Each number is 500 + 40 x the weight over its row's rms, rounded and kept within 0 to 999. Layers, rows and columns count from 0. Numbers have three digits each. The size before them is the row's rms in percent of the matrix's.

# v: layer 4 attention value, 256x256, rms 0.0315, rows 90-127, columns 0-63
# o: layer 4 attention output (transposed), 256x256, rms 0.0282, rows 90-127, columns 0-63
# q: layer 4 attention query, 256x256, rms 0.0381, rows 128-189, columns 0-63
# k: layer 4 attention key, 256x256, rms 0.0374, rows 128-189, columns 0-63
v90 094:469495477493482492492553475520530527537538423462408545534461519508543460565525505525454470522521486497515496465529494508468536536518459514452476449552481495505472567511523461476576500521463549
o90 093:478533556528504460433480522497465505509413507531530536468525479447564476498463512494484556480550553498500429541539502504449433465533537539559486503470545453523456491478574496565482527458518500
v91 092:468472486478549505479528463568536540534480479535508451529462493541502460555572509467526522449503494481518446510459446487492454440500454477556478577555565416555519519490471523401481489494481534
o91 096:517589485542511516421491464493476461466529524513440559468514503441554548461470420491444480514462525471535572423488518439427502520439527582524530468519517482540498500463506533525482495526479504
v92 096:549518509519459488480536473523586473542455548523491454527506475523474524457517464487521504495404458523487510476510455478500495539473549450538509440438503504559532447488475512474502451477477437
o92 094:405484524563524465546542503535518524541535472495547550540499444466520512532493513517486398453504502454513563486540535551526507537558520494489529441510481505547510475420479543544441511482452482
v93 094:465559520462499498520462488509488492518529529507523530459565517424545510380507451480505515563520503505510504477445514513506537483436580458479472503492538455478476432499491446531501584517455494
o93 093:416420577469430456492526488532430516426472518489490533541477482491444440497496515455511463458499477408491483495527445481483572518585484489532501522465431521409461505498460450574457476509531527
v94 100:504509515519477534514521504442519600519582569444552516506495500448547524464434513506500502559531564508414445380513564486430452487445463530522507443566530512467365502473488508526498477528515509
o94 101:468510495537594458542412502580553547494446543513503505438490499468497487479574524502535541480527505592464463536529468499480424476584505414450503516500458546587531502515518501545557500501492504
v95 091:525461518505446504528467527449496581487482594450583514497491449604502521491488567478475496525516505514474491446495459449500500502449462513471447535552513519544503527504533491437559526536493517
o95 088:454529534518471498487517499517405540499496469531537513494507514376471487495556527486478475476566478608479518531506519493478449458564488521568485435459450490481494518517503553544482437475502441
v96 094:462504502505517534441475457509490462480580473505577562485506511457462524462509463472463492523502538479546482380496538499597511438550471497476449496525516419462526484486415549508485552505520485
o96 093:496444511516481445585464481513510578460526502475460423472474506551441406542478587516518505538467473507503459561527482490482455583498593486480447506562453480534510517523558544558539487513490478
v97 098:615564527538560482533539478413477489512617441473559459506483447493468495493431490505488454562491507465566455545487481472551516488512494471474443490493535473548505506475530483469582464525468470
o97 098:441519548512448447501571478439477516521511441564515479450520446474558579522509512579486467519540551477451442527452570543489537471447450563498480500475522464482526474502488518545488496468482499
v98 100:535464465461529506541493508537520509508517547540453533492542481468500496504476521501558432524484556500460561522588481485491434478585485480533514497530479528450495513508527521504492441529524543
o98 101:518499562461398484451519523469520563496491411526499442557560476564447418542514543535496497510456467479448461522484491534409488457444626498558471429514584501545553496563481467536490539458495497
v99 107:472486515481487516519419498558550497483542494434554482491524459421488532483437492561534517511467513537461535516511542523564520494580504496483501530507513471547468483529439512514487482495527484
o99 106:507494512446474457523474548398459496502499447555472519421458476540469442509522596514445486455467462487527429523562510500575488439534484505477546539477483496503516500549503468485535462527517499
v100 093:467496516481508447507485499515551503581478475497523485482493568500512562581465515474504498527533548536494499405482473535479486527550453529476482486502420544519540458478401495453564540519439556
o100 096:447527567504486460493527391558520514497458541511583492462512433463488514452552500475514455495511504558465518560548462458571462475544528446575501541523472526515504505459516521478485433449516450
v101 090:507462504539531495467491618438475429537500460517440469480522558451449444486503467440490527487515468527511513518581495555472508472531490465496502547532541473503531538541637501553450503508444493
o101 090:587514442511523531546574501548492487460516495447553504544476479507519524524538453500527413574530513497498511454457480466538578520505477484521420484504508513483474519505414485502463466466512561
v102 097:532407525449525484550497521482538555492435632462430507506456493488551506449523547504502525528466498551489552439506549504444543525546502557526553492505466474536502501509466442576489464514526462
o102 099:559461490490460519486482535488449571527457485519503532486502540435514481449581509497502509435466443521564533496510452509471479433506489520463506506466495471517468457513527405474558614568516500
v103 094:382492503504466486603530528522519544493505503483459499533445577458484459507428462449493426432513510442503476494426484455527566418542507506518490426475522528513490560485487498570487450508523528
o103 092:480468479543519414345506592468478477449486496544492541511547458543548472444473505508427501514561495453557455503489496539476463518527505609478445463440473472489559507491553510468513536463511477
v104 097:448425467490492494519529497610450512474504537471526489469487456442484518428483550517468537588453478445481498531570556523453589618469501576534472510558463500510529515506601432514492500437549458
o104 092:519518448452492519518499547472447463536492489458523507567411523459517504541501514490509445465505459537478510516458460490528576462527496380547471561505482449445400540525519454569438494527538529
v105 094:487467446455511520562398559504532522517539472590580527531492452416521536544424478495470528540496507511509593486452483462505504478463472554531479515485481529424514455522539486522497456489478527
o105 095:537434472496432513438523471444559488487526502562472504494541482490462463516541453504541428522472432604447533510499494509517532498532524463544471530546512496468505590586498464513447478549502542
v106 097:504438519520520520501500484522528491524557504476491477479542468450552504437505486523464454515517511530516526465510468511563541551454521472482568483480505555437459500522464469548521544504498475
o106 098:539517386509506490519426504538515569519456544509510536504482529518429488489557540482524572480450445495554474495515513547541439543522430501503510478478518451476514495514463443487534545555496497
v107 096:527518559530464550476477487586421483514475478494492467482495494391541544553531489481552527537473547457545483459505505499449518501477519523476466462573461496500528467464409437476489538482559479
o107 087:481494415468554531521537451505488441570465506519521540519389439479427506427479501511483460484536443533473459508533440502503497521537541427512456570483476493472511512490537576537432430546518503
v108 097:403530466496482512466513535548554463450520456454502527457535458437520496510510501462511537445515467530528464443562509475514527456474474506488485535513509478410437524477451472460493517519536601
o108 094:580439509483490446491503419519520535390458546461466531479507468516475457482447557479542518530483517499495471507555422546482483533547495542580523575489484489575482533450486514509508445530482419
v109 095:502428476464531494507494472418512426568493535490457460546456469570504494444546447512498489500466478515513505510522538499576496481526530568490513526437524545663499522500527480403468516486477534
o109 095:585540462603468549453490468531499548463527496487486561533542505509508533475578465469471424510496516462553563450538543552493443481495417481463493417448484524506478421490471466511535490549485428
v110 090:520488458519414446450506480523502461448508390476540537487499514462494516498518482511532503461535528524520525477506448485525485495517520482538519500498545506512456504526476518470528529509518494
o110 090:511485504570513524546526421553534525489507499511526472575546446561487500540486536481541466522462472532474493516482506510534467604486529511521516546544472503439549479477481511442501440490498498
v111 101:462496486499521472468485511493475432469504522510519486513539475452522491425569545495495500485476534506506483471549443501537498476435516503535513472503508485430461512487472546554520486500536457
o111 102:553456519513477440483449549512516473436453486484477528526496516534490503498516556516510457511512507486512467506502540539459525486565535479526497437545471565529495511498452434540518529538492451
v112 099:517504516472541517418498500543499516518531474517511454487525516433520479577497488461551524494483505435509515520480457506512427492533520467508471464566527545521529482507483526468511486490496533
o112 098:484517542510548556586574441511596560466587494494560481484498415489431517501454441495523438480491489596496467534504518480514452455475474456470456542565473477539519488456481518482510481506500546
v113 092:495499495482442493489495473567515559515538521519473558453530577540459542488488513469470492514569527513489487613452549444452416598556476478468505502502540553603498495537534438468508508481455463
o113 087:454522544525497538567525512529515523511512446557560498482496491474501486515440480505453539521438463471501587486524467517492553495481528541515548486511541433424518439518418556520506474474528537
v114 098:550501484505515464505438481578472535554483438577489455435471512517508524483457537596484476494436561472510487513454527534499496527496428518516510498523526500524491514462515545436460507477515480
o114 099:477557503513553487521421526541481479532496518477497533492499474488513487490501473493501561551496469569577471449531540493608476529491564472489476489496456515456497517482469443467525478482471481
v115 098:530445471527487488536524517547526519536540513562469491513503482532561511417491518537499500532482460615521447479515491500478554538419484539524469478523463441504564484489599445467523508474563461
o115 098:459501443526500540441444542444483443523441473523511576543424534480515533526522467533503514501510521442514539482473566554517603491498508515477487468445550435483430521517485423523437481508495540
v116 097:446494480526471541472475489516464503440441481472485500457499502539515533565586607476554496495498490484500559469456457519478464498535576508503525558546441460435501502503466498498540490487493463
o116 098:518404602466552511508535495482449524547552476458571546523510477448467462563467523469561489464461492454469471568517465454512529500500534494517528563506480509487497481485539503478448517532506521
v117 096:421527490563450534563401517523459533559561530605406508482464489477543483467516532502518519492540509425533512557527489523446499527519499537539487494458535484530475475543527465472524569529507454
o117 095:542457481492517511545508481523502482583459439508518539556456529410524512471476362459493500502489509554457486467423480520490555498541522492517503555499540517445504490534419479519497450536497534
v118 100:410527499520450454516440525488556564508443491466494560492494515473554505478485471490492481533489499498535540480451629440558519413484479522517522559489493540530535484522459446469481525472454529
o118 100:567445484524450474570398454481492561448531520537483496449510528428478418523474454523538521496485457564458418523553480466521431523563535476528534468526519463475486572541511563504535478518511477
v119 098:537564496477548494564492513482553504485470519558549551501455463444461517502520463499518535473542568512498529557480467422576456509462497489527532487566514471561509464479465530458472551491543527
o119 094:406472517504505510502464455492489566433536519511501496461562477407438538506458478496477474460497489562519524461544543467461464485461481541474472522486483583474534520510444539490530495533479448
v120 098:540535538540544453498524482585469557589420534515482392508486503520452490491601558550434562497452464536509508442534480495405523527565485526511460539444533456536516500502504471470465476536507469
o120 101:568557424453553525539509533547472503564490484481516500508501471506582600457552452526504474520579556497567553466463544484556610490418467439441498506510435513505436499479460493469495501519542498
v121 102:545494515494496500442488457455520467526546451583538500456527510410487480502459479493506527512529495533562486558541480538538513434522462500511458477451499511488464476481580494502495488532496450
o121 095:572479465503510529495540402536505462540507557477518537486460494551528489514433508460542503618505466475469538515528493506524552513555503432506494552511467512479487541501472557519480407544525488
v122 094:483519486507553510466435490429556461476577458466420485491518534538551540457502498430464477497576462486481534524554504526539483484491497472473469413490554479515444468566485511442486585502508575
o122 092:537491451550534478542375385571555545500485545425504481451490459562493462551459601488510501555464512569499439506488453518504478577569406426432501509522460486519528465411505527498529451461470509
v123 094:480452546519515505498513440496482517524460490538574485537456514549523497464607557479444525512482396490557558511559503545398509561579531510482436472555514521474468487491557513496487473468530517
o123 098:540439437466515511476518479493496480523543442514517459439526478531530544531545498480569490495568530534422532463472479413522526460480489412490537507459567539508479522548561522502462496454466482
v124 090:460495499527481488420553500495493452429550482565546522487459507520453497517515422426467569503571476481540465503446465500421489471503506444557475520474485497534467486508505513497468519499505538
o124 089:514557477551511467545500418519498457462515561465486520496522497510483514453527515500471484553480593509474518474456476460490507546497472533477501520517413575554473527472522586444538509466418488
v125 098:496498505459482472513473517524502550520523474433559495486530502587537481570498491507521417510502476517455488539501467471546498614491539428533508462510500512513520473476435454402500435528564531
o125 101:423572523469540517499441512399509550489486490590535570456502504495488553533439546472452565426475517560540531462582546497506457494521422594410530503465496435463523467484526503431469471531467520
v126 100:519457563523500475561465484472452458448425559441539452524470457463480532535488484527480528511514526524494477485463525524538534477497507481487541565599409474475460472444391517460539502555485568
o126 109:501449508478479471490512559571538506474548485531483532483499493499425464467488515467448502461468467443469497588541504465484442503503499435507513524507527454517551517524498476478517497498483481
v127 093:524492556473511519515464500552484460488534528502475462527539488534513433486575449471424484482467490487546497487497549518467416554527459454460447513504510502514494511464523497483473564547464603
o127 093:563493489560549495552501527543497425396526493462453494550498527556493453455545547483464446508558542494537530513484472477470580450477512478485485447541400476507419520457525491520465457490460492
q128 072:477551455570487496500494527616467494534546447409487514512509451485550524448508550495538562504527539479511515519500524493469472512504464579500525526511473494496445541486513420439584522470491492
k128 075:465480532482499497447505536526472509430557519584500513426562546482495519641532478477486573443548522495431536512454538491474505446453548528460511508534490555546482519499494488510473501558487570
q129 080:468506504464499500520498468502504497457499533571521488532522438554461587463488474461552523542485500474464468462473539466526489516494447533585496433485589473516517479529477546460497505562487432
k129 081:554514520489525476574558458448549452500483487539510490529494495545546565484490486542487398548477501538590532479471452499497470560487460577516500428464481532410480460469477534463518464542482537
q130 101:492556509517536566482541467566474496531519460431550523480514491393529529481529433540483467494482444521536606468537493560500584495450536477513477421535438389529529482517490468508488525489514555
k130 077:464546523495499510512457500549528512522541475527461511390496424538487530548537530474514484423512513503480488503510485465512509469495475581428503541418543583486578507533503535518498475574468544
q131 090:490617568555488500509541506478486409470459421543526474582469493465533554470583510508548467474466568487484541525443477472490519474570511535485422489517558559506493502470580463496545465506483516
k131 090:550552486537527515554597499522442460540461574526493548546466510533536508518514532510453507518422512510531533568485515565423512466529432488484535591463482482568553539473478502476494489476436483
q132 090:452570462470489533511521484594462484477472481523467484489506533524476470475532452498497601548452547464502559501422455494475451472520493519484583552480508525492466491524526502540529469510537442
k132 090:414523515512502494542465466569480539521488423502449484519513471471494474421524564472539614516479556514539534475501475477490454528500527537525450501503469503506458451473610526553488518486478487
q133 088:465445555484516524561442452511547483468504587506479541487503538535441534449433559505471508524531503427535404489513481492595542492575489495500529521521536539525443502511532542513524530539520438
k133 097:453406504467466504462439422462543443440527466449490414506484505583439492563495486544517504518548474500447536452540494474547505496506478528434501468545456474497503447533525602496550531490470505
q134 109:499503466480489475495520562525469504545462521473529528556472458474548516498434493537484536463521495494496514518483477571419451511526518480503434453506496551461507461475514483470544476466529486
k134 087:498533521482518446497521459478570524495516493511543535540453457552517469464491491454556536419493508499479453493502486559505421507468427461448421470507408479521438495463462517506474466500470558
q135 091:497512537459481492463418543510506464420516570514479524483519493447481453496538528520426539485547494473538482546488493567455496523584507448516570563511545523505493480472514442501563462525500437
k135 106:502418553441493485466444476508503501521522421469527469496456516539457461479520492487526565482524503505494476448520512491522487479497534504460513500502465485454436535461555483529598466588503509
q136 093:520395522479485474510472438516486507460525453529445504455549498497471552506549456458518449490468498444582485432506524377540527467448486532494509474504518456548503531534473505503490554494466513
k136 100:492624464544516492559579490464456484479487522531521512524600489491516534511483548539452376508502576481484499497465507499419518504483477536521501495483583463519528507531464558488477479449510472
q137 114:538459465540488458553543515516494505572444448509465491553497433469512471478481528528561444500494519561399458570591469540543457482474500479527407456496459511448529453457521483518490495452543541
k137 096:478586419565496480498601499474509515525493598546508560585526498458570546437510482457540469443476482522510508442489489563453500494486483492470471517464474531514491490505437497554438563521541527
q138 137:456513475458479521546550488464505500583440484515553462520465470455541448498456508536507503511539486473511409557490499548489496499507533491506507465483491506424552509480474531485488483434544497
k138 093:489400560479509504470510526521572510507480423450519489491517451516498481503534476490563554456548401574407534539544500507434463467547515569484516573489511568502483479559521478537509491547462548
q139 135:530542516447549557480487525525514520474559507457484483481522558519471544537535450501465543514508506467539578445418529438432560520541504591486597508571445539484451529549463501462552490493459436
k139 116:556432614430527505509403455490492513476500496501505421387402506508467456505514516545446543604498537451496489515471504451532540503530549481508564552548479498464469523536546506502605512466424478
q140 125:467521466531541561494517590531502433483492571486482536579532497456547531467574426510572500540541490532601471491419549551401515515561482527485524561470506542491520588507489441490517510457532447
k140 127:531460520467596500460529534529538486529540543481482518550461511489512561504505404526492460512573525563545483484480502471509513545460403538439517538516424563449439579476484489493544533487478521
q141 116:516483511444531512469492522478520533403521531513455487484506505410474474531470566498523549502474490452532468549522493505502520495528557494572520534498525495559466453531539419454534524505439411
k141 102:541511565480501466433450569539518507522421500536437550488437465474440477487471525522407488464514485418592475533482482481505504512457497515481523489525455425540544520425546489470504507522465449
q142 116:423526496536488482498509521465502521494455463544496502480492510508484448462449524454493530511486521455503516508525488536504494506462498525526472484467577456480427457513556437565482481545478513
k142 113:512472542482488555510421474519450474522489401515519520454570508530497477546463480393515539532490415492507567501519467477509501472467544533531497483501612464530528452489533525551476478582486506
q143 115:503467591392531499493447453456551605491525521558510461440534460500473448522437485520480509502595526451478394547455540503471484453508586544556498572513494510413479466503487485535522492560498469
k143 115:477489497421492455455429499497536501468416472526493496473531458465471477477535521479436528507472524524469495533489479490532461516441557525495510531395521461486580501471495500483556511451487482
q144 126:505556444466469478477519429459528450543468502551538504494461509541522491463479536519466487498523522566513506561453501530525557479440558477440547534491555448539461486460486444510441473608510516
k144 123:510527474510471468507546513539471459521468550533463542569539482527504510445552409513478468509486537493482532496466493471492535457480508504481455486524563487503522482515430444445455496543492485
q145 113:508476544429461489488465451483489568575558483500521456476544505482521470522515407402520491520456541460419556451468457525485519547500486552474525473500543476475556547523500523489493566468523513
k145 112:512515544477473526544498446463467531523522475507549492457517489576537504489494522510386463540526552449457509509498527469531481490528501449441523476453523589506554513535565527467505516450531520
q146 119:458478483518541472468510492529568478509454561452485455492492479521455531495558497460546524547499501484518446526551486542499503566461483488495529479521508478471460518486440542488460435468575434
k146 117:553479481538520533464515425542520513494500478471459504496572478491465529468506541583497503506493447557511389511472507575470506502565487537513517542509509485500539495503495525506511505488456496
q147 117:547461555482513544503504473486525574585464454513492466476492482518505459487485408502487492502444502526453462552497489427502524460471614420472477539516590466521497524523531482505464489531493474
k147 112:489474516500536467462471550501508496528442561518494453523541483448518476496518456470428506482480528511434507528506483510535454524531577486518477546525557520484478547519527452524428451520497526
q148 106:573447466535488519552489531532530516440452490554487498463485526600507463514519517552544482509573457424475438493513539496554427565536441561468498472480515450552432480541513508511539472452499456
k148 105:518489452565563490509431454456502505443504474511484472498493558515498476545451548494556531581526483478484497532545518469468435529500497515530496476554477378513543522529542506572493526464453462
q149 119:449410518518556557475463504469494554550452508575509517496535527524540491479521465473502543509531457606485504563545481440534531479449559477514500537507503466523436515522526406513512470512485533
k149 119:519521542461416533514512531495506571522518430565521463514537558487518513549452445447508549509444465506570501499528450445557524436481551458549466487538565453552553498485537471507440522510531450
q150 106:473488550506548500517463471504499480542534467458515482469494529446572565520501569553517484521474474484525470465499527438562600595465519474554494530511464436494513493486526539552494421482510509
k150 106:487498524449494519482457516507526501440460418449546467483506531509503524467446519491394515464484506476497473511451495482488542431552482489518538502542468451511495535555461446517506528459429515
q151 112:502539484573491509480544540502446443438447404463520515532426439503525461536531511483386467466449490531462467598556512526523474452496538485485426445481520421526552424482523441466497475522501445
k151 110:459517532542466520483552479470471521503473546499452499525492507477519502517526490530582464506517424512506462535496505501479473508472465524527420493551531462520445497520498451584457433559490531
q152 104:549461505470438508455512475492486528514501489519484487537513517561494535502453484476568473486487477493450454554501489498531466454508543431487393454459556436549480535473540553533520414518519498
k152 113:489447508580472498479471477483525465510502500497539476537566547527477566529595461463497543448458493547403572505467514449479500513481582472538433473523572410511520555543557476571428500588485515
q153 105:480500422551524499507487528595423469489524528493474571492523509554492485425537466505531488507541517567513486514522554485510442505408430501464514454484471522527515511450539470529515580506520532
k153 104:503529440486493510514504538475479545493530546499530537516478515545507441552449463506516487576550462564508488478497503482513511580411468492468538475540477497515450393500474453443477513545531443
q154 127:473495551507548537427413470428468518479528499435431447458473507530512498528497438508464450526489478549526436468466535456557537495543522544533487488525569478505498554539528478460465501499478495
k154 119:488479552481519476546492485451540502485429517510496529517478480533493451516455511530481491504554562505520435495474492465504491524470492477509475523518527450496470493531540444533535441488525477
q155 108:519501465533469538487502502562470495553497545533487525529527526552485522543530480429536488451495400535498502507526508474474449479451462447454496552510628459541513484507457473513477508501509532
k155 104:569453479533515541491525506554448572535496519547497516539598503509523568520552460409521490487519492561534532486581582497438482522442512432543473451518493440543522507508546467526483597551525547
q156 113:569478491440544484558471404494544493498549526506530497494446567578510470559459530514419457500469509565484543510478545400594481509566588524516459460574525471474456511444476551557488498516498532
k156 117:496549494534467562590478436488502479474482531518502512465467488462552538505499469521449496565488613520476499471513464479487527521500541448552519523503479438563524494469416507556484473417506515
q157 111:467488508543563489489410574497537444492467435521509443532508526564515511509508511577482502483609487450519501551576569485566492563555478487557573554498468531439510438521554443497466510531503502
k157 121:582525506471433556482525487433498472507524483511464509523453525518529476470525593496481556538579457549463485549495461457551520464450460514473567525496440492533498468515556452546522476428544474
q158 112:502543510444547550438439478490483426441468414395496437460451444493485473488507492436450537511473450482547541466500526496472562542461464579408503497472465543492506479532415526538546487521503540
k158 109:490511510479523551555495494461407501456544545530514538448489421502483431556487590544496521542497516431551461454506533540477488530515445514434524525496516509443511462515501507487573469482461539
q159 124:532516506453548472447477441468470465497437525506518574510521483512515518436513421536479488509530437527515489508421516505629486527462523447534459452515494487475426435472564502486429480542519530
k159 124:530562524495423535468509502448541467512508558480463533514515505533506527524439494545561541506471525529466496535421400508479555465487583509490456469577568404512473429463497492524499389521537454
q160 110:518445503500458461536530535465540589495492547429545457491476532503501455489497481506444507486443398491461480503536440472516473433506458525530562574512486508494514453505484443426531470507489466
k160 109:513488559478416476508478505491450526475490505555490488476497458483491439476446516465479536466505491454474448546524488537574506491528495386518493563535553474493537557499566541462512461487563439
q161 114:531474496467474466539493507546535604447533487527489453489477483525471584519498536510514460490510567498493494485518470447531470497515479555499467511524506459533483492504555497562529526473492504
k161 112:429466496523567550537502520457469476487438485471518498424529478523508511502462521499437488561482535520440552510575501464584511493477527477487469516451472454482481499465529513510438495465460548
q162 122:553495495410472535402498509523542481468545463501489529516523489531527512496489554445545480506423487413476552467519547514428604505554479536450484467474509506554439543527566558495482583550478490
k162 119:509473448504550519502503482474491463461556551535492488507523492515527555481545499483453525493498522406528509428553509521478507548501520488483520432411491548509507515526516496459476578561478510
q163 116:469497496530505504434501554538539482518459480466465505498496476456473563437588477519497518478481497466486422566513509532538527470554530478494508557473504444502487538516538421461473453470513415
k163 114:502452481532511449403496546490459539511398456494435521526494475462423546426491454520529530533482440558507471558547423516548532493503483480445524496464505488480439568452541443474478436570495492
q164 106:476514434441505523424567514445430464426491584492515513548508520469420437580531509438546447500507450467554465466440498495442486497518490507427461513505528498502451451464526607482458483468498524
k164 111:523497347457533452519477493527529500511520544528460553543489463506556511477537503523538531432485466383568424482519554543481478541527489528483389490509548508509528475453528494526434487538482486
q165 113:505492441498494520537509464465503478504465594448455495532499518535537513505487523469597470480466544508517488510487458507490492523477463528468482514515559489540502539481559545514501497505520546
k165 108:468437458545513523556510529566503496478522515476552536511558558554511494479490482535519475464444482509478521477388554548457471458475560536473487484458549542470494538531488505505509595510549575
q166 111:445557520495471546570518468437506488376527514457453495566461510431571530525426460505475535444491536549518529484409512531451509475478481590570510478515450465480547526516405527466485447464506476
k166 106:464564530465530577549559492509475432456456469425461501557468497458513500501499511535524438523535552539545523547460456509436529541453477559480512528454479532488566521518467503512572461500554502
q167 103:533492507472422526519551421468475496476482528535545547528599490433537537466471386424568483511494474565513468471483483453501503556438467456400512548505508524489528521537474545511435508504503568
k167 100:498570509452522571496569468493515510540553544506496504557555492475537575513522465493514455485525539525441453458501552501435498536552550541494483519475462572509523444545539557517452580511506470
q168 104:398435444530475526521471515463504457493470548495437468523502516489428446464493513511493467546485507462506404468528527455470447530539573429555495521541567513553460509529543477591507549522464531
k168 112:536440451535476480485433538455575503484496498550473479504471517525463444468508503466472579460531407530526427396481461511499453481449542482532490505502578533503519481483476481523502524549432524
q169 118:524518575526485456469506526473470500422452512480540536493486498541475506531536565475479537552471503452471419574526470516493554418469487534435509591465480522466431474514566362447529543500520457
k169 115:454479541475503482437520573472508575519437477489530550456544468510503463491539564471574500499421396478519486500456518525524507444514471474478486541455452512520448572439581471463518474562521500
q170 107:512502481522490453586475504468447473483481509515482491470446496511484494577559507621533513513546497570528482553542521520513502521482478512465449509470439537529461491491465472444520449497540482
k170 107:514538533519488446528517494568529493490515491490517553491500556466527479493493518475480489461503501479526451478485447490509539457509453514482457498535518436445462506440473464468451478525474417
q171 112:512464523494477475496528519456550575479463436528489485461484475506482417505410503589560496518483505485485472486496515561490487470502470505573480493495511425517551515519453504492506428494514482
k171 112:497457492445554486452473535563518480516482473508467418456485503486451387509499542442476510556497480428543516562486469509501468477527546451557542503585524479509522587537546488477521488479441507
q172 110:490453615477525482482473517546493547481521460434427504495500522469509511477485562470437549501421513537525608443526494479509482505498536589529515413575479472475571497543479580495493538458505518
k172 106:538522538495482525531477445511427510490515474502562414460432501475519494543393533584438477502448553493585519470495504480557503504501498465579583461487552458502546496553497488483590523503433527
q173 116:456480543542554539541497411440621449429483449453513481468427529502474506586437511554483515482502536517573546502493510556514529521491501642489471486484528488507441524509487472422488470530478513
k173 116:481523571515531528537539437525512530452520488525508582463455479466554491528455541551496497574478523453534489513491407477475623465423468584491535478527491470540509457481479466514492438464466500
q174 114:517535476525512414549509549467519486526510548487389534463556476448542545427458471590580532484475533515477513468427522542502524527503460464504581554505471523462443521493482515531496481485579458
k174 111:543526486468467485544440484519498445484524497528537490474541527522499494455394472500474484453565531523488455439440519544537521443531513455497492521513545532517505543476534572448558490564544501
q175 099:558508395518467447421500504477486505555512510528512508519524479504524505511514477502557494511543489566491431599435473523547463477512515483589491528514501408472478474474525517518441473489507471
k175 101:581522487481405509461475475532568484537504498567461557534512532549514510417509465512560463470480500525505502500481464464540527541485564500546435485520502487570486497484545544577394431562539469
q176 115:520566468512499492514479508466444583569491527507501471500479517506486491477491470508531548504497519522407455487483489487492485443489483482422507539510598522485507584492520429461529394499484414
k176 113:479491524450461460497452520513468509465534526539531512538489458510507471509459418444480548474577489494523488516501526475548504481487499476460497513502509444487506593495509416487553403605517497
q177 106:482429609529527521467420409514525511512518442517509457480516525531474446521487491413452557531528446482517609455616509481518471508551530550473527408482531514495474517576433479474507554476456499
k177 104:483415588548432446493468416468513566489525397509519483478482522486520491583537602521464501501479517435545512519538535452474484525474492451526469459545504461485567456499499494480520509397477494
q178 115:558557522545476453445542484501450505462461510490445516525473476569465550557539530502500517444442452583510488527501482495491430426533527402563457484565478422517500490535504551499512485567474440
k178 118:535504541593459478477483446574526496548471582533522504546460575498463485534462500530518484482453499541503451512436465518510471449502560398501490446528545380532479483437495428481514514585481533
q179 124:511528490564509567529445475446518488526526440539479483517482542478596578527459486519505484548466478520537567472416497478543568494539492515489452486470499532536431522495501452506497476401513561
k179 118:508514544454489539536553466435545433464523456488521514575525501508550573562496454476571472428474562519494569468451472465485554436473441503482463494525414512501437571543462517538388486487524561
q180 121:495467506473515497417508437533482554523469471527542476457530564536457408494521439450495528550529429489478426514513460574460511533417491491487520529479550505467469514550453438515464514530500458
k180 117:540496627479469526387467515505492584514521431564471502453549499460504492507568534504547480472520439519531398535528547506494494459448528516471494484505549468506529456546515476455514508503454442
q181 118:525431470490464456507533506476529500393454507557562563502490515550456554473488479490558472456471465483528483528509514531515457466491490547522426489502515504537432502490504568491507517520539474
k181 110:482530474487498543515443465471477489528506559468446499490586536493513548513517536530556468543476529507457532550498425523467449519576518486569437479469508478565531512547585517504452528479529508
q182 109:488574578452457528461481465495510499534484465488483508433520444478527554482472486474489511451534531558536553507499561483522546524473474492514509501482497430492546497521533615498502489476526478
k182 107:466540589512463485467495430495493508528470440521532506453596579438555538457487470530480470530523535507438448482469506472508452479531506493459502513505598453447485438562527465525538466483436531
q183 121:493574544516480502517543480522468576514523516429488431507457462518536525515546567459528474515419572547442513527450430462507538514493488525525454511510477415479473545486530502557545527465449517
k183 118:460478499515515578563568520535494506515471532479521521515551423512486474523471473522450470562523519529486506450516516483559500465516492453499574517500425483448503489485507485558528570503471573
q184 112:516460479554511492456514484546511490476493450520507475444467524451449493592515538508539455527415455528534496440475453479518568544496505486462560513509501507518529468569493580525502492462465532
k184 113:494507487479507568473464469575463539512521434523463478373487529505505469530489530473524498480473457477558386424515532480529534447550497471527520499592486527483483478510557482494510511436437529
q185 103:474560466550522505507478489502487470525493561477474469537494493458467445471527487450483512436510455490527401478504502477548511499557468409467543518543500572539477501535477477482529469557510445
k185 109:501440530549541511526477517522554601478480528425470510554449520537466480472552516533575579435535499580565431483508451490486459527510517524466492489485487567488455509454450483515559585576481529
q186 118:493563606501482497542491550473505494463496489555471494462441534455552494515494564492478559576488537573538531513563468552449421462482531601583561501497461524430561459518391376510571488540484485
k186 113:512501581475527500469503519510444508516459464505518461454437478450455400581473507512453509550507464479594554555459501526545448514433399469549576511527468455505567511463456454420575494505497477
q187 115:493566480501504549470528586498432527564496480545539558528525471503567499530548513493544533540514521496565472549526503517496513508503489528463503490535409500454562492486495440469477427476485431
k187 114:459472532443576485445585564511473528563464476486483560525528487446511527495520499481532475511433470488589514552532559511491484541479439585476527485489403464497476475476484492482453535522501447
q188 114:453520501506502528487454520464471468519464502492549513518484518520475448507487504435430521488506474547478510537485454433617518462517539456490484486512507493527492470473536465525467496515512562
k188 109:475510542471482580548523537461461526503472473451456463520503467533496509474515449476551528475429477518467556522492452521511489470525534496476495542446561599528447486491534470541465460542546510
q189 118:529538477483499487519537465506460486483589491525524503544525566453517645469481464477465477488539481573439522503509490430561467478547520394530554519519487455455486469545505505539511504441504501
k189 121:516562516509402496535514479456458522539457470518535497548521509517529585503478461501471505498553553532488572485487518465497511457537565409503492515500481444515534491485535538493505478518548499